python train.py --d_model=128 --n_head=4 --n_kv_head=1 --vocab_size=2048 --norm_place="pre" --attn_scale=0.177 --bias="none" --parallel_block=false --init="uniform" --init_std_qkv=0.0228 --lr=0.00829 --beta2=0.99 --lr_head=0.00948 --grad_clip=0.5 --decay_fraction=0.823
Each number is 128 + 24 x the weight over its row's rms, rounded and kept within 0 to 255. Layers, rows and columns count from 0. Numbers have three digits each. The size before them is the row's rms in percent of the matrix's.

# layer 4 attention value, 32x128, rms 0.205, rows 26-30, columns 0-127
093:155099134105135105100150115126099107162130111140104121128203157156121119138136176122134123085151110150102140130108148119134170113189109138124108127106156160118126125122107092149138163105138148100128131146110159137125159153122155146082161114093130164137120142137141095139083137107112103139129120125124114096156068157140109165142104078088124134098169116101121157149149145159164130121139
102:143161154155106131104098103122130106153156171142106133130172126114133086128097099129122111128117153137122133146102139137087103138121086107129136158129157160101107170146110157162133096074157164147112139138127128156132095156143140096105155143087152108145143123109116105159107110130126116126122144077099091140133135130128179167156115087137156152100097139125110133088080161150108087110153
101:128140097140150152123102153070147148083115125121101174110105189120160117116123123090149200108129131174115164103097147086128137150131135129156110116111126112124112158136124138116146115144109140143138131116160085128117175110129116129171149118167187119164119153110122108136113093141159099117119128102119161158140090096084145129123104139097134114127135091122096113117098089124115126127135
099:148083123170129155093139150152159101115103157073121074141116169100120071124113136164107135118116132144104082125098168125126121118136103165122117178136106143134118125128149123122125158103072136123133145108111159125084107127129107147076131149145113104136139105129147135157129128117152163125090121111126125112141142069158141102122157148143142118142129093144138146144176113097108085093147
098:109116114091089115148104110075110183117107143154124127109132088152056125113115135135142100136152124145084148140128105140093135160141125145118092120141146137129126072113093112128156175081121138094112140092105135151129116159131121079154128125124057180127138119138145131127103112097148153137110144122141116138161147117118123149153150098131137151169117125159159157086131115116117146141134
# layer 4 attention output (transposed), 128x128, rms 0.232, rows 26-30,58-61,90-93,122-125, columns 0-127
102:116116154120105107085112129120154102113108101130079181103084123078131147115120132150153125135161155098142117125105122121139143125083112132153126117113169129080110159118121146136113060163089169170117098109120134106133114184149114167152130100101149154146095085097154117152125143113097131114139128129151138127137126136129117107133117137165098099120122095052137127126132136149146132141121
087:079096096144146108127138120111163126160172155178121115113123145127110113143132133136191120084134141146152122109130136129127147155182125108119153133167116130130149153123133129119124100120092090110185118130159115090088108143126141142147111141124155132111078132126128130088139141134135123150095159091138142145095181152113152156099157160170101101164105134156123141112143086132117132181134
096:159151079141119144112076131150145141121126152129131161120142126134196141118139121118108097141140107157121111147135146101129120110185136171165109127130148139134143142108171131161139107125117106168131114160131161071091147135104179096154124113129157171091133116162161101103183145121122143139141133119153137131151145116157135090081089121175117110098135137147150103137109095130133110131140
113:125142099138146104111178136125128126098146112125123135160157128151151134176163163140111122117124134130146119137137127116165139152098120133118128141164095099121121137167172099101074193196099127130134124095143147167134166128097123129104115113127117152108103096131104178115096087134136104106150133127108126106127125149094119163148119080175115116111119153121103169145135139120156099087154
109:097154120126119118148168079163111131117189155134131104131137144160124099123103116167117151141175155157108145136145111134083133151136150064110153086141140144141131114120141141133105078108114124102146118142132112113142124122115073118122115117119156113135122173139112169140135182093116121117130124118149117118140139161155116151086149144136167168079120120077064130150123132135126132121145
090:136129141133133139120136181127075128113136164100119072101140145113117165121078134076104123139101141152125149110136139161111088111127140113152155106099086136153136096174157118147116141119134125124117161074161154129088150143096152115122147090129164109117137164094131120139150112133137139165119158090120135143112153156111154141118150173155162166105156130149165169145145119133154131110149
093:089119123147144123158142134116122120106173055074150131165144135144122144109120137116104131075109128116155138131109101117135132096158105150130094119112108108128117177137160107159137119142147131084111153169067116128131147147158141153146144142126093155142147168112129116145094113137119150078149156076126106127114124090108129134160110117080125143090131181144120146133098120150130140102126
095:096114127112131089155183117098140108116129140126154126163127122130090085134111115117120157088132108107145148155099125132137117118095136113141145163134134147135110145128117127116114167126115195065146088103130116125097136191163121107157121125115104121133117113116142149127112114173182097111129136138116150090118139097111144119109110109144128141121140096187107173095122155147175116112173
096:123128129118087133146096148119148122139127147109102123070117114109107120115098090073140104128100142120144155137145130150134165147117119147170141118090161133102165116096132135141127100072139154112109173157111146112127140127158139129126163134199102107136101091141179103164148135142136133145129141133108114156158129110145105059123120155141160098135118145124134111108158110146109113182098
078:130119104126098127129167137159114161168136115136149114155112141141142119143123065131129088102104148138122119109129096086101085109132164158085108140126159146170138168100145161116127099133146119113131112116125112130179160089092099118150126160159084120126111112165123144074106086096137118142105111141086131140106139133153146090121156164123155147176126115162097151129110116141139132110147
091:162158141092102125104125122149103126106099141128132112108104146138130158143115118127087166147122157138121126154143117094119141110107150114136123105122147104137178115123131141142145154115115134151121142126094147149124115172188136100117159105153173112135137111193150163137063133115138103169141079129115147125119067154125127118097143098153122104134165109124172118142160158101116085144167
098:111123132112124126127154114141099131156146134115115180115132117122141168122146143129123103110112148096117114095127104130166165110110136112121135129158126125096165092087105126099093148142105143187122170157158117190169094118143104126115140146154096096162157137083118127127109167157095167138130119152108111108133143187137120112143103123135127158159124131060135086134148111118094155142139
094:161123137109120094140142104142152121085137135121158087132107081115137141100123098111180143127167108118148112123139118115088097118143141116125108114120161129170153130119098115155152136083140151133117172185140084117126121105147134136136090170109157146134116143110097099091132120117112140147130095149199192131129117156142148113138114143106102158146155147136138112121085126142097178145132
111:105154123121139157143150076083143112111148098134131126127128110174138107139142113125094155145131111085120095142155122141141129114172115094116148124153072101089161096118091106109143120114149122131135123164124085105114106097135190135101138123145125114116168124141138126155117158120134110128151105121120114111122136125099111148113106085097077112108085154141141072135144159106076158142088
119:160131137122078149116136146124125155168084127129091137119114131106117096111118135116125105160160099104109115124153158137138117131099124089110159110118141158089116105092145146124127125179104150117115087127187139137164127074111104128113110149119057127119163109074134101121156115177121131153119140133100120136142145105104105110119093145073158138129128118118078092115116157130137158124121
112:135112145159118142098117108151135116154119134170115092114127128149125115104126139155139115152142151119120138140136141120107126139116113135135138109093105108169119146154071152138131139148125106107122141125107160143182119082123091152113169103114102125104086102176123147129124139117066123115145121135159118100129130134124128170124180145095106076161167130142184156156149175138139090157073
094:108093103132116154139141103124118094132112092156107162146109154148128131162086111154114087156143145094079138105122112134120121117105138116153141134138100119095098103133101144094104097113140121109124120108098145103150087153133117083189187107068154126180140181131161130125133168148150117138106141138126089099122147114094115152108113095144124152112136146138121131133100144152122150106097